Each number is 500 + 25 x the weight over its row's rms, rounded and kept within 0 to 999. Layers, rows and columns count from 0. Numbers have three digits each. The size before them is the row's rms in percent of the matrix's.

# v: layer 5 attention value, 192x192, rms 0.268, rows 18-63, columns 128-191
# o: layer 5 attention output (transposed), 192x192, rms 0.239, rows 18-63, columns 128-191
# q: layer 5 attention query, 192x192, rms 0.255, rows 32-85, columns 128-191
# k: layer 5 attention key, 192x192, rms 0.246, rows 32-85, columns 128-191
v18 085:466503484509537506497520496536487532523445509527486478494487515513498462473514476521479497490498537493465511473493514535537492528503519482487520540514480492493531500461515525506549563534500506
o18 090:544539513506477515461491513451543498503501508472522496520515517445495525480515457509526527467499515483510510493532476524483504479528478491503493494490516491516489509510494523540478480496526492
v19 093:507513476477467508526530514465496511524489497499479505494533510513463462523512472512497477513445479456530501515546467500515518463570508504540506471507521479529492520479446511502476517485520517
o19 102:502460533475532503483472503494490487483495521509450472497446468499526514545482547498480524479550507523473503457505495500498503487440471520524495559483494493481494506486522494481486488472467471
v20 095:520505455506545468514519534509487517459461480521506501509494520512440537496442490498484487516544455508527495482489465537507460536461538529487510532511453496497501479486531534490538496512489475
o20 105:469504532519511450443493524470461505506497506469528463477507463488485518478539531510478498518464511483503526537507535499469503501454460492524504479523477479501513454521478508526484521493498531
v21 094:497503524507497496499498540546464500539514533485531509496504493433508470474470496483522483499487469476452487521470477482510485514483482451515488480509457510496455485489489521509498511455495506
o21 096:511527477487476443499529544447563542475471509512498475505495482542521525541523459481510520518530507502535484499522486513501490496511536484499495488458490528499513449511544541486502516554519481
v22 085:486488510547491463490449526508511513512526488557507517461473493483514511503475523458546475472465430477508488544536544461467510491512464534459481500499537545518501487473530486485508536531485490
o22 087:502532528453488509458505466536496483479503504479520495500512501502533525487502469504498502550527552537527532503506474522512532547509468444546486462507488504479521533519467473512524507521508511
v23 083:488446472474499492480522507475520488527493478499489521478482470534483545520488522477487542505484522509532501496469452501530518494508499544463542504546553473492502524504486495528530542508503484
o23 092:536490514517509444504493490523526486507530455527519481482503519480484501497521515556508507520484492444522486465519471500509456493489530508485524495492496539525510525509464517525500546440495513
v24 101:501539510524463497512471505509535503563491526456486493494441518504474481498532493524544463445507560514499535469441514512504514468527512494546556477505456475511552470499501526503495542491514578
o24 099:466515499482530440487512536498473502472513497523439498496558481529512485492488511485488576531518479447543517510496522506491520500502456484468486456503486526469463533513475529496471523511518493
v25 096:458510511513537506503472514463525515462447486533472502473508527507468507531514540508472502463490476486517513528505508497556484479500470522527466499501541497507509473528457465497520514478456465
o25 096:521477513463509484536517498497491485535524531471474515511494492538461464481547465525508493532525506506475508496478511510497481452481492525509475511512484511530515511484519521551466520480487532
v26 102:499514505512481501534531524500474521444483488462519527483533503513482444519481530543537486473538522513485497451514479487510512508504547514518543492479508503473486527470464491488486482522477489
o26 102:473437455498536512504450448472510537499525512521479492505506504460530528506507519447473494500491498541501481538485491509482509505493443483511519483511538520479511453503524547504532467532512487
v27 101:494518537501504499527495474535464491549455492493532502505513491487473507486460523492532503473509472481470465506523536501471497546490451452493499470451494525539513490468511513537509493488496534
o27 097:459538507490513474494517510480498483501546500553525527479496509475536454481525476491483481517457553503529512493500520497520500455499517528515491438468463484480467485479523497450460474540504486
v28 090:498553516479475482509510519483489465513537509512459531459480480509495514543511559493523460487491529448525549488554504507508477492478551490482512504518555484546487509526490475509492480503498486
o28 098:458450489532511505522503464503524526477499502500466500520509431495545501476516505506483502537505474530539491470499501447466514491488462495532486539482489487471502517468482454520490505501504552
v29 087:472535530516506496464464494529533528503514492504501530513493515497499497473534511518547524514520504494514499505528488474468490505482513505476508535476504529518506511529508504506505524481502506
o29 098:532477444494520481454512523539520534522488528464502513524478493522504491503499501503516519480507509486510492546483506578529503546490446523493492503544528509523505457485469451523478545466485473
v30 082:510472456501480476472488537492480507485517461492541482514519532507528483474496500514515519534499521479549466483489520530506518516459484499490470499492501532476514480476519489537552463545472491
o30 093:481495493480503505500484510491495525467496513497481485520513482504467499487514496492502485500491507526488507477545486511510530512548528506477505500500519471517487481555538513492496515508479486
v31 085:515542511478497496477441523515522481516533503484488441497467493531511499469495485479515493541537496461496529502530501487508487523509512493525482509526497510535507524511538422546491471508536502
o31 094:493485475527515513554522494487509491509480566513513496526492514491502529532504471477486493452477511536491515459537482523484530501456543478483519488478491489505483471490483531484537524475474474
q32 094:518489484515537506460474511455501512502488489471509535496489486503497514497527512525481520540547494522542566486500483498472487499524496437511531464455504496472494544497490527547451515466499517
k32 085:546461471480525491469508502495511491492506444498474470488514473501473486454542503503477482475487475501513483488523516524508506520547547497495533473466520520501508501544541545499456488505558486
q33 112:479487483519507445535506501457537506462503532513504540493531454451531510537508496506508511466525496505552578491474514572501493483494494491470486506497490539460494499524526493543481438542474490
k33 091:505463521515542504520481481513496527500521528497511487506499478502491481519481516469473492505519523500540487455522468494525458501484499509532532498482471512542520528469527505483486476486498532
q34 109:494468476485508525483440517476527525516482470497478477523484489513499480506487484507507435501475493518553516534494500489497532498497497524497472503488519480511504520454481451513486492523513490
k34 101:497462528487489498464482533475500492513521471507540480501520547526538496488474529470485496490475491491476487525507437470468503521470483488472495516480532518524499530483517499504499542473514460
q35 094:502446549454502499560474505497437515482487523484501504487499471525555501530502507512446521486513493507494502475512503471483507502493491417510521482507528495520481484501464511528479450510520538
k35 083:460501492510480501508492494467507501486515482454483477552501480471460469491571529470486478483511476492530482497532468519440468488483525569506519483534548504471522526521511484497502497520514530
q36 094:509497475503494499495524526515496532488493491464523474496478478529501538508513491522466501471479471505506518512495541475513502514463502455514515497491484511530562480489539506534548467512494498
k36 092:510496509500499487494487521520471531493494479496526463527441466468481523466490471516488491513512573480525510521479506513479487563497461473543463464488510464522536475528546528473478536532480474
q37 096:478448499470459547475539495485546493443497462497521466473484517501495506482524519477494491514531479490495515498457486492521481486510468500493491480541525530479466522515514508494501512461538504
k37 094:493503479511515506507521506503526514490500494492513512532494456517509494488475530461520441485473497532511487516536489479494541503506471490504559536456536515473490532492519520490527476498491506
q38 104:473505508494514474531501476485508496482485438485535532450515485551510527491499525502490473522494506541517515534542510487504522529519482531456561530506508489472494504486531511519514510478523514
k38 097:512508522507466478516554513499495484460498482490539490483462510479513466440530536495478500509501482548516526521474502497483503554464519517526500519463460484508485515448513467530508501520510521
q39 095:530482530526469483502502513491515484512472509493493477447514464483523501528532472507528476461523459516562534473486498432499459516525499461486540517491518527532511499498497494518487503483509494
k39 089:477517504491540503499486417505533502499475466458507522542532496513463517465493546538437492490512480493442461525447485524492485541474529537464510479451513485512500483481448512535485469503496453
q40 100:528518499478499515512520502512514463477499444493473506525472494514490449464470536457480542502496522513529501511508475456467489496493527504564485491479525474504508530448503464476473501479495537
k40 090:484483492477505523484536457465493490494505483498581517512481449492499491541483486542497482529488498491481523480536507517490509554549499519480549535494533474507509489489494492487527553500536516
q41 096:473520545520470504518480521481465511475488553538535514480490467468520478525507525511474542487482471490489491518445508539463483556509461502516496500488506482534556480495480506482507510480468538
k41 088:474544540485517505491490524474526471465517544428487532498491511488471499522510472482481503525533533490506450512499506431502489504452486467463473468498451523514515540477473530556488483546507525
q42 099:504524483514559566517460506530556504478488530523508512464522516527478522497463514486531513485460508494496488498486534523498516498500540471500458511493491505519541489464540473481520514478554552
k42 093:496501489481496496483491472511493464501525493538525474520470505495455481509506483489524583504536503497468534500532489525505482494522487461503522509499500509472504511498513481517528509569482480
q43 097:496509468534518508500521502467486489496455462479507498475469500512535456497461492503516490492481507509493527504478501477476460554479466548522493507429488501575480535500509477480512529498520493
k43 089:472478515478538506504537498466505502488514464512545495490518489497489503454454474522470473486477524486495509506515486499508493502489485501468556475510508525503523528435479520485540466457495502
q44 107:470504496431457461507562466516492490455519514490511501510522475517509470512498444518501478522540516513503458541480471487488492499510550483504471487499509467505483469468529466486492487554520571
k44 096:539451497498503507519483513545491513530481502520464553544472496486538505535555515471433529495495540518541477481538478472475472496476488484501418523504473476479482477510460476528518504494533497
q45 103:523500476506476526477498472492454485447515505544476499447514478518524475493485520513512496481529545487486461488479480529518527485537544472517458529518522496461508481529485483495546520510527505
k45 095:538514492511476493481503519497493510496505528503459496475504528469481488495493494505513483471531466498487431495506478482517501500509495500489505471508490497508480505491445508496518498492527548
q46 105:523452494531471528489513474523519495562507471549492487523471507495550500462480488509488506518519532517485493451509529483477468485507496518520450479488473475467468497476544491508479499477492484
k46 086:486502493514458519507523477493492481475533510543487502514497483500442473496477487521498496492472504478489478512505510530521495485541496461509516506458509501508512504513545502442491504502492480
q47 109:456533481501536504480520447500456483510539505486536509476541561464463529510526509512528488515502489502521517501482475519495513438511511495499481490520462472486452499474493490522493490490470514
k47 095:505504492519493492497466517548469461546481521509451494474540543520494497500496473520465494471465477521495489454477534503482526498474479482510549503534526475501502503490500522466469539490516494
q48 094:496503523494552484486453482450544501448500517514478541536543479465480507507503541487487521487554519529456522486498481514509525460508499510499516510488488497511522495530469452496487482487523520
k48 093:513491491442471520528535492509476558484489544488527576484519531494537545507512484504513501482546458520444489499507504512499504531514502454521522540523497485486472491518482514498497502488491493
q49 100:503530488514520526479498500576508491516497479529481543504470516501541506521492529538490469517513471519498523503472470543465457448498470480469497503459481530522474492484560501501505536510498472
k49 093:506453531524497517483474524468499506467516497522536513470518551478474535487483510484498571548525506500509497492513570507496489547481514518509478469523484464496520512488480499504497470476485520
q50 109:537447496515534548524486458532503531512496478537496512493496484449501461478484503519508492486491524491513503531522520475497510521481479519525433457456515508477560509509537518486500502505481528
k50 103:498462471558488565499493493507466463515517497466517514505469474484503471521450506536501526518514510492513495482501512477505457516539478552507522465506473519516488523479468522535516447508525467
q51 093:495489540512499421513502495512461513453523496503515488479501485507494544484512511495516514497490538509495500510506549457488545515472433484541506498518489513487490479471516499492527499497419488
k51 087:482552537500519490502517527533541469510517544510475474544496513516530493511490537536484452525491505475487462525491503483480485455504503559508490507495488510529526511517475489477519524457466490
q52 097:485487444480468476524519496523565513508505488554536528494493493471471542484459466488490520505502516457484534517494524498536504529509491489492467508490493480529499455539492517489513540511481527
k52 092:521498478497499487494509482480468479512514488488513509523503517500533498503511481502518490490514542499490485492482498507501512485532500487490461478489451514549578504481520471475534480529478524
q53 105:482497499469505501507465517531462539512509464480493532511512544496528475466501490473494499506514522542516521485494482546525486465479464465531464479525491520516506456497486488516471546504490510
k53 097:507541491481462534466497559489493501533488470488472527513487545536498534452508521485501489556484498491485474523546479513505579517463486466524472460520489521484497492491508488494495559470543487
q54 106:521504505479475478510505511471518506514537544492451499536453492511525488507472526491526533476457459507510498510502484562495506467541520491520490496549481476497502499508512512489519507557542525
k54 102:499504498502460419460437484505530532507487505529495484505480533515518476506527510483472508494519506461513533491534515512519528480478461463476464465499430486529473516523491508456499497516503491
q55 106:490446525490530536489507486533474513536488538510504475484481537468504464461496483484515468495475545494468508481484519503515449490520494530481464505518499465521519463501511494483497485472498543
k55 093:470462506490409483491487512508507519490519511533500504511524478508529468516466474502517532510531506479449457521520484452478504473485467509486482497493481501483511470459513528472506514531486458
q56 109:444482506532496528524564495444499484472466505500495519482489508513442517479542464508542525508455526475493518494484494467495469498476494521505531550531474490493530516533487465499518499515517477
k56 102:507505511504474490554507506473488498548488494498505532469460468499521518521496505494529454459476469533469535486518507517496464519502536551457513488552502518481486478509510473478474443503470473
q57 100:498539542513521559531538492448497482523469505505530504473535503495475523513495487513471472474489520497479480508492484494513468486476532508483476515497510498520532527519508519516535468547510491
k57 097:462539538532480501494514453502496428452492516495553479485477493494457445514532466504472536474527482522505519466475498486538490535484497461518481493463516507519489493503480469458550479479531492
q58 105:491556490476496536499505497485508499504493524532494526532500538493443501543506459422493500511495494505500504487509519503522473466489546530494467531503467466499524452507506496472534547517523538
k58 093:494541509512486502487501521550492453471471549478497540492496445525508492519445501483446539507522492487519475496495490567514535478536527498505512528541487495498480490485514498469523498479507545
q59 103:471526524519559475508493489532477474525475518497515527500494457468519482497521483505508497499482485510543528484522504517522508486519527504465459516517457487491526501487481513501535471489513489
k59 094:550511485506475504484507510518494528511504493487524463499526555519476481553502488489502526518463514449515509527506503424504492504444498511523519470458498496540505504522503555523527525489513492
q60 104:465459507504487503458469551472503507506516529501492508489465504522486522513537500475459495456512500473479438532476486531476501545563501531500477473431475525544552449495484492456520543487503527
k60 101:494510532451480502508472531513522452478457510518495539529473463516519481527508486473514509498526527508510478496488513545528530520531458527493488486530483528480503545494476465488476462513529464
q61 104:558498491481500496524528530498480506549504483543504482504493475497491493502442472515500527494505506423462477517485457509518533523510502528507490520510510541457497482540506489510438471470466531
k61 093:504458490481516455486499548508473515553524463522521455493480491503503514503484533526518519497496500434479492524516443508519497528515498488487513545515498507485510438484466499499485464511504484
q62 105:443488462478524514506506488499481515497517488520489508494504504505505523505487496472515475515501511478490456466522491501462457511532521516450474495453485498472534514540483491515428534496521517
k62 088:536454494474495509483507510461508488505488500544484521540495534532514481486463458508528551485500518477414500498502481509489474524535493514542473467493542487493500483509498473472501501509512494
q63 108:527483528496473527523494505503532500477496498476491471525476484498448485524506504479517466500507502504501497470558447515508492495496514487486502488509487496519498470525544510491473482490468523
k63 090:530448510475514511500503521468511544505443470513473507483509493494497500477507483477494466456508486544499513496509466531551520534496518479527492539505506481457482478489527519509530482533549466
v32 115:491528517524475490566468482499462514477531455481514547473524501513509507523510553527501550523545487485516473505486505495457465512472493500518508492478529516433502530494515493474468499510529528
o32 113:525509485502491499480501464556505472497492537493504438516498515515495504473494482471504431488438501513470485522468499539524550511493516465515499472518471513559509474519526522510578520516460440
v33 108:545526500474531489485484524514541499495512485487524502509448483485493489501510507538483497472458547482517491471513512506470526485465484490497487481498504498500508494458524471515547500516512508
o33 100:473474489490499490478532485501484478505505466538464507497547482524494501517489497433527523502502488502476495531545465488517460482536571503504504513469479480497479478540515518495479513494525479
v34 112:498539497512466522497497497501485517512503500521509479492478502522499486477512493519526482487478467487511459528524529464460493496534523499484514481487480529471505507420464473514494445531472511
o34 109:520496491461473510461505508505515485457523527471466545467533530500499499513527508500498507482522492528500513503513482529508539520505468493538488507503489490532487507497498512485521522458508491
v35 121:526521529455474554535503460516517517514478485495511492507481490499513536508470482493529524436480478487487538502472509523519498504474525495532535514510467456467531502479515471507498546521484487
o35 116:472509500507516480479514518512507495471531503506468515514527513536507464477533536489494473520519490516506482528534495447478517480526481483522500477528486523530471494532462517487465475489512520
v36 104:511528516506522518458472496508508492509481493523505509520478485492540523520497513490552506510500479527544483465538528497464442495451482471525505477487496471470531513498546509529482469489510506
o36 107:496508481485506507488527503530467483517552514517498496473506521484468478477476494528475521508534479464464470540485496504542555502605517515490492504502506524495482490532447481467535512501498513
v37 106:519517467529476487513545525459489504505509484480544485489475463472458525496511493538528464536515490502469508547529476500467502459495568481510513468487521467490483492510438519520505503498551477
o37 103:484511553508513474513510462517490478464537508522503476451491469506498497504508555494477526501491484476534486495502510521474477502510479485509506535502478525525434493470546483500512519493467480
v38 113:499504446472488461501532458508519480492476532496448526473506509465530518504533504505517490469513494481490489506504484475532538522532542559527507492500515518476494488556483513497500482504454492
o38 114:489481552474530544509461579462507488507509464485540473491487458538492466507481520489480483477513490505489501523482520481512475478444481435552490525507520478495471470487516462491505493490482508
v39 107:509515483479510515446515504515500520463477487524513496553485462535521497560513503482509485502407483500533542502469550516523510502462495502486464534478477500521537524534474479513505517478457462
o39 109:488484541526478485529475479524502483537522482492493512470500511472504493445519492514480481514570506496494485528491524482470500462528480489486521495494498475500473483490489479521513487458511493
v40 114:532525457468492523523452510497503507522511466555473513524513515563485507512466511483500503496515513501514457512498488471512465501495483505481467545479497522539565485496487508479533515507468537
o40 113:468514533538517523494502513490529522516505568474524485481517512484489503469512474499536477493509464485510529478519502547451496498481480527513513460531468514522459497535500511500472537488485455
v41 118:487554530474473537557523519511463523485509459515497501504455496480471501514497447484495488504460475500462507501494490541539495537505518464523507514493493479504472534515514501475524512478457498
o41 112:491467480514510466486482506474546474502455536490510474556519473539531464529532508503471488559508523499539499501512515481468481444468490520507533469479504509531519485465482502512488507558513498
v42 110:489469481551446477503499486481515504501479531534523505530502477478509544484525524561510491479542488516510500497482483537484490483499533466510510479482459518523527535486489503505509477538537519
o42 117:542554528469513489472538484513495452500526483496531517434500496519483460480471510471499521535490524509470521500547511514547531491486465548505481504533515496489484497508484490472484531492512488
v43 111:502497520487486532493552572534463500528524491516486486536505532489497535552491490486516505465487478522471455531502511508513476561426489500504461492469515508553530504518527488516478498477513488
o43 104:483508466513488481495512473485553509488483561473483506490515511520554493478509541492497474559489490473507508477483530521504530491532508468505483484489477490489455485471435477495541515533495495
v44 104:519465517524460479495503472501481521488493538484535510533469510510494493534472486507494498503496488470481482501479511486462531545519487508478488474490508505514480449497508513502485548469524470
o44 103:512512452509513512497521528464498462507506475504483470446510497497493514470511527477521459502496491500503523519514489502523469485473519463514455528505514464495541519491533474534553486522516528
v45 109:485507516461517538521528496507510524477477529490524522517519516540489478508498537446475528482475556468478455463464516523515481516496501465537538547480540493489492498499527511531491481507491447
o45 109:469481499505453475499462514486497472526512518478522477468491508494535489493519494506524466497482472504517532524525476440510547528484516559467406493501436475491480458481446515474515486496534523
v46 118:503510530490512462496551496445470501510492492518498493485536540551478492500477497495492506443476568492502473544473537484478480533490525491517525497500473514476494494512468475494485549505495506
o46 108:539491477500486561512476502510509484469517515463491476526481470464550498517485508449468467486545467541545528515522488482515509474514508489466467505516494492501463471518524532490551480530521472
v47 109:459504538498506549457477521456452512529512490532477533509519496515475504498524521489487500467512507515527510511489494524531496522489510530487491520486457423509549526509491505482517491482501484
o47 118:510480490525506503545500501526498488524510514495501496530493525503567491493497470504491517560504514481536483502511543475485528511522490488487516461518489580497449465489475453511499489503506484
v48 102:505477511481516525489487470490532515507466505507541457494511531525510490487503514450487488503506533498518460517467480498465468457532481516523474530485520468501497472489484483517513514516451544
o48 106:499493458555516472524455497505477506520502515502485546493510483482508542505505492529517488457522460457524479518482516480508466528482523529482535478505469545496469561527466511445511491484560481
v49 108:552499512473512473459503513492486507500511497492474494501475503496489509496511507540536532475475495476517551466508485515471452525478493464518494505504485492521539546505583483494549472490493484
o49 114:473514478486480544538537494500517503488451530492521481521510485511494471487506485489479477514525528509529482504488498464516533462540500534479499512556541483507472440506464482499504500494510475
v50 110:462467524472507505511457482475493493464493542497543473509544493491541503518490509536532537517520508527472520533498483498512480473506500525527488513456488492528502481470477451507513476534537522
o50 109:531507464536491476505499499535508537469514477521480511485460474509479503474503506478490470491455516482520465495496503491551524503519492471455459505537508541508517512486500507503451543465487503
v51 104:548540509511487498517479507519511479532496504502468475477493465486551531469511493496485507471535526492480517498497507501521521543472512511522522500513499486498529541494512522483511506465511509
o51 102:453468498461498506459503521485511521500479468450507459517483491522487479530481521477510491495486510529524521509505491520501505487483476498517465471525525527496497458535463512522460477515503501
v52 101:481491490472481467476532503513487486497513533491511502514463484504425527503521518495481518488488546551483495486508499492482486537482487494497484484512496476473499506511483495516550517527528529
o52 106:530531523524533504522475442475508502470532476510538495487537487494530481489467472486456505488545479461521488507502514462529498466478515528478505525461510499538478506473533551534456478499468489
v53 099:480481515491508504455477473533492544476484475488506499508474540547513513508533467479475510490497542448496519491503551531504491483524490494521465476502503558450524510441496437495511507507490450
o53 099:490513455505507514553531468461475433493534539484488510523517485498500480484492478477514504495496492486499499512493449481459505501494523497479517513519499468531517486528502571529507527520526532
v54 107:519540496519503523481528484531520501503497503523505534482524515514536503533484549513491477505516484538521509470548497526489493499458505504454511493479517501497457504506541505482496504502505521
o54 107:521492520507490483499463504513484495517498549483515408539510494481471501485500486512467496501492495471500463504448519508502512498486472476506477499565511477484495516522465496524521511498515507
v55 104:485509485484478490427486518515503534506503511497520513489417521500482490501499462492507472488502507537484496494492509502501492475525512501512508531529488494524482501519527509530539505500454475
o55 107:506499502490475491509486499478490461477489493485493519505552454509497498524499503554502555495488476500537485527503500501472514534511514498509507486475538508516486556481445511497457494514530498
v56 107:502479488506498546449482513510573507510510506472506511536540510462471492496491496470530475519469513524507526486518519492491477471485519488508490479524468495494513503424520536487494486483493523
o56 101:471506516458522461513525511503464497477496483493498520478486533530490474446519481490482515487512489463532478521511515477502486494487491556507491505505493532520526531503488515490526482544500483
v57 113:535517490539505479493561493476517465512466537490488428504536494522541549525467493481491487479517537490485518489457508494496459522491500443523531555471463483468503506472470517507494486490577493
o57 112:491496502485487503537517491521475548514524497516509518504492540478457481486493516502488555517454444476456505513536488501491513483520494496493452460520519506489500462522526523473472474528494490
v58 099:502493470483575458517483539532491527493487519532482467509478462502475484523505504529517461517527488509511530495484495483478511481509495531467490502513489560503516472519505512472523511507515509
o58 104:499519518549444544515496451471499472498499490498511526507511509476522517516521491485480521464461496468472498498520487528513456514511502483529519503489512425481484509498525472508501538498508507
v59 119:442441520487499466484496490517538496459493504534474488513516491514492522485499490519520515483527530482481520463483514504500468508496514461535502465545514534484528481494518495497541482461481511
o59 111:514533468497526549512496488517449519493507462498494506518507503492545468515466477477512514487476479520531537505499472500524499501461492557495532520500501481505454490502477520475481484528503491
v60 103:472509482528524490511520512503539506476451498484506466467497490523533516532508480515486487474492482479501512492479493540514488497500490506485579525493494523490505503467454477473537522475519554
o60 101:532462482516506499458457482499480477502518486512496475558532468472502469498491517500493542506493515468485507499555478528489516497515515500541482511501512454495479500546567556508419495530477459
v61 118:538505486530511431477481536489485464512522520468469465478551516436456508466500534487525478499477525479514530495554487500528448494504515468480487457519545547506494525470536503495523461490526502
o61 118:472497484489482494510526452479475518489486507506534500482447456519487512530470500442459533472526502521455497482482508506469542484522464571510504533480505497518549517508502486475466491520464501
v62 099:503495501506484494448497456492478481492518522553492498464495516536526439483513464510431504500503481505494521494516508494523452489548497486503492511511478466511480523491505496484511505468550538
o62 102:537464483477505559535484507503487542490456482456504492512477476505458547511500529540523530505503498477486477500520494521493490505462526543478491554547514513470523471468500505488490484537456518
v63 117:540517471491475494539540489532533458515535484501453531522479451485482467497505544524467498512502501480508519465526565500518485523506517466527491453495501491476446502517480469517502430506510454
o63 117:451507532508475504478511507471477514485493509485499453517526551511533533483448519512525493493525489504513493481445488487483537468503490528483492531517499465502517490511500486459507539486522539
q64 070:471529485478527482511528503509484474510521481483520457516516501492540490510510540519510482486479508494472473463491478531461451491456503538509517482497564514466485494460504480483482542470492488
k64 081:510506538495495498510493526532464459523516520501503497484494511508513563482519484562508523503505554521462498499483483550495514483479536515472495532486580511503441491483496501469480488505497506
q65 092:536493526510514486480485530483515516503509522496521501487477459479538526485531489473487547474521482516493497518504498527510464479517502522513506510521528522559510479502498491540484504517455519
k65 095:534512483503496489524494485463497490485471462497494499480496487451535453542492486490521509495537486536470475503464502537477461472452481564494494494487527502486493491529472559545489493533503513
q66 076:498469465550510500517485535507519514506482509492518521496510469461475537477488537513494522481492431489506463484507522495489513539509524510536494474507509518488498479531537489496514494522512482
k66 086:534514481454504477474490509520466479536530466499511452470529493549465493468506499496517488488525465479505493498511509496493525477511508491489503499486549540491471491518518523480455481532519482
q67 077:519532486520462470479544508531510488482499523491484496509505469510489461529499491539478490492508498541480485497490505536507531482481451467475545528502523465522464478496458471490506515507515478
k67 084:522520491497519495453512479543494519462521522518505474530514485499525511485579537518491523538496494504506507512504497501486526476510498461513550548515512479529471477512518499489514502489505474
q68 083:474503491523536459522528518471503476493422471475476482495492486516473543494507540482484488514476520487471484497530473492543516519504511494527463508541493497512479535487505460494491488489475480
k68 091:507523461441516491477508497477502493520482471496487499464509485499496496524500510537498460492532514499531501513519507527506462547471506484508482517501536477495485491519457517539488509516509495
q69 092:539484510497504505475503514457519473473497521453503528535460497500559461491501536473510495498513519515457506522511503483489481513506463461496457521523525490490468530486512496516494525481517486
k69 102:538446481505494503467521575524527491498493502482498502501484507481521480509453534458499466526508489490496509487536477492482476536508500493480469496522508500450456488499488487481557506480529453
q70 082:492456480473532474458489475524455483465487521533524521513482473509507502503508518518537485510516525518473470497449523493526514486457495473464498468487501495510472471469515486461525503547499512
k70 093:519483498494563457428490484539504487499500522479499486544527489510498507449506501531492506516480525478489509498484512521529531520511531474473537484545523493481519496497461477497536493520471496
q71 071:526478485475497502514503489487511522504466560480472536494502489539484566506495515539495494519478509462541504543495442511485490538534502467549495498528489487463467542492500463506541473516495477
k71 085:496507457472482492522558517486501534527479510506493528496472473537505495534477487522493443501503464535485498484511471524489464495465478506443508494466528501480517511526502502520511501518505492
q72 081:467481497542466520529492547474496492472506505490444512500492486483513502509473508534494496538524491492508510470499491516448478504493468453479491508489521470531495532496479477479481484494522521
k72 087:485486487533511518522474521493526506495488491471476509494519517513486497451529494537520488559539512500507559496508492496485530523471497498520487498501539489515537527521529495534491495487556517
q73 085:498483480500481531526496514512494509465534496459499503506527561500490524533487515522493536529554518521515542488523528515522534498493504505479531523511531499458468486487498510452460492515457540
k73 093:502433551520470500484528481485510552506485487451496467458557502507521489535512521520504543487505510476517545487546486519540458472481491532516506497499475495523506483510505507473520518495487493
q74 090:499520464522472509511586510514429477530497523472488498499494418522498473519479544487520487470539479544497493491469492543525459512488501488493577497467544537475533507480489507477486472533471493
k74 087:469476450535499459447500449504470489471505516483514492493521432496472531472495511493521529482510496500485511513470499515545461553500485484504504477474550515527525492511500509492487510551490494
q75 083:483479505498474519494507500501479461483526540505513523492481505458488508465504529482505494484495516468468483498506555480485470481528500499563508491454457510522528521511494481470548515528477529
k75 089:521548514499497515510465473467498505435544534527476523512477452495542528502518545505509529499482472534487487506522522520507446522522531494544478512483440486500494533515529547474537506518478507
q76 073:492488550475486511540433458523477540482543549504520492500475529506453528453506506476494505518489535504500494477553553488483472495504511497500466497485467479498490531474520509524484535523439545
k76 088:476484501541515548513474519528476558499528536492507500505526533510517516460504539509494519549507525492500533531517507471481521510494481450528503495438499470494508491498506511490492480518467534
q77 079:463495560514519481461490522422504522536474547514480510514513468511462516532508483452468518545486533513507490493499511536516547532464520446540485494469511485538490516560499445530503521501459519
k77 082:520526533447536494493490505517478488508519485489494480490547479536496533436514477509488512521519512444547498516505538516503515518469501511496480502526495505521527481535528519500484469502526515
q78 091:501508474510495530442489471465468488488503492467509490477500490548491485499517509510480471499517494513500497510480514464504463542485506505494559485495548498472529473491507505497545496508430458
k78 098:476502469513513508521509495510524454511477499546496517489506481528501466554498508509532489452455495504502493500506491473513463511498536481482506515447545493503473503477521519441547537506489465
q79 076:495477455508477499456509500559496494524515485480507497485495459511484464491482519517510466517494467526448544545492488522483454520494495506475497523479517498509491484498477453490511463512556527
k79 085:498449445538507472466513482483504525510470498526498499499533467485414497498465528515494474494470487491453505505506474516496459525459511510485508490503502501524478496487497484458518506517539469
q80 079:514505500481485503500510497479483484504500499532523519508502515509481480465483510440536504505518478541459505490478475513530521466481516493489483488506493478512509479493523553508483501493441501
k80 090:521485506532510481461509467494510521488491519486544523499490494517502465484536495504511533499500492512513482499497467505542516499498532466521491545510469482536493495519497500526458499507478534
q81 081:482500480516503482460503505483480500525497548510496516479489494523488530501451471517486503506518508464498526506486455501515482524471516546492464506511450514507509543525492533501519457507488536
k81 080:507487503490512519497497474457493543536471524538501512455474500477496497524424521514493436501521535505505503468500503508475467508500455493503457535504483515525537514511492547537531467489502527
q82 070:447523451476460505494494486502515491494531480519490504471536488529560512510517539521499473530471504511462524504487478453468490494536531487558501523494443491475484523479510488492468516506516506
k82 085:493494475523488495502513518496460476521548483530488528524535506467522540514486525514495524500471477487444534503479439478450490521519497487542518499467543520468511490455493463474499485503510506
q83 076:493532472506487504511537486527504505503528506551561492514502499468500481507499483512535509495504512481462466478447503547533507473484459521506478488520509510525487492508473486551510494549497514
k83 082:519492500483513510490506458507489505478537544497549468502478455475522494452478515516520491491496501491544488437462512506529490477547479501491501500562487542489502470528481498485540449475461547
q84 086:468479447524496513495546532489486485447508507510464508517488496515472571505492524509485488526482507466493527498492485496498504520455432514511550512464491548474501492500525498474506503534508486
k84 095:487468482506502507450462485546514492503546475524478484511523437528486534464505514529494496527455511459522542525555514471486466539492533492498489463497486496510523505458501509461568526500502484
q85 082:513517513445486514463501475515509527515496490487530536505518493463536517480499494478508498459490498466517466503485500516497467482531478489532464522550493513478509552491481492518508503521497489
k85 079:504525499489525530497490480483461513494522528535516532476530458485502507523461538506546471477537448526452458486499504506482485514522477472456497497466491494505485522520473568499548477494512491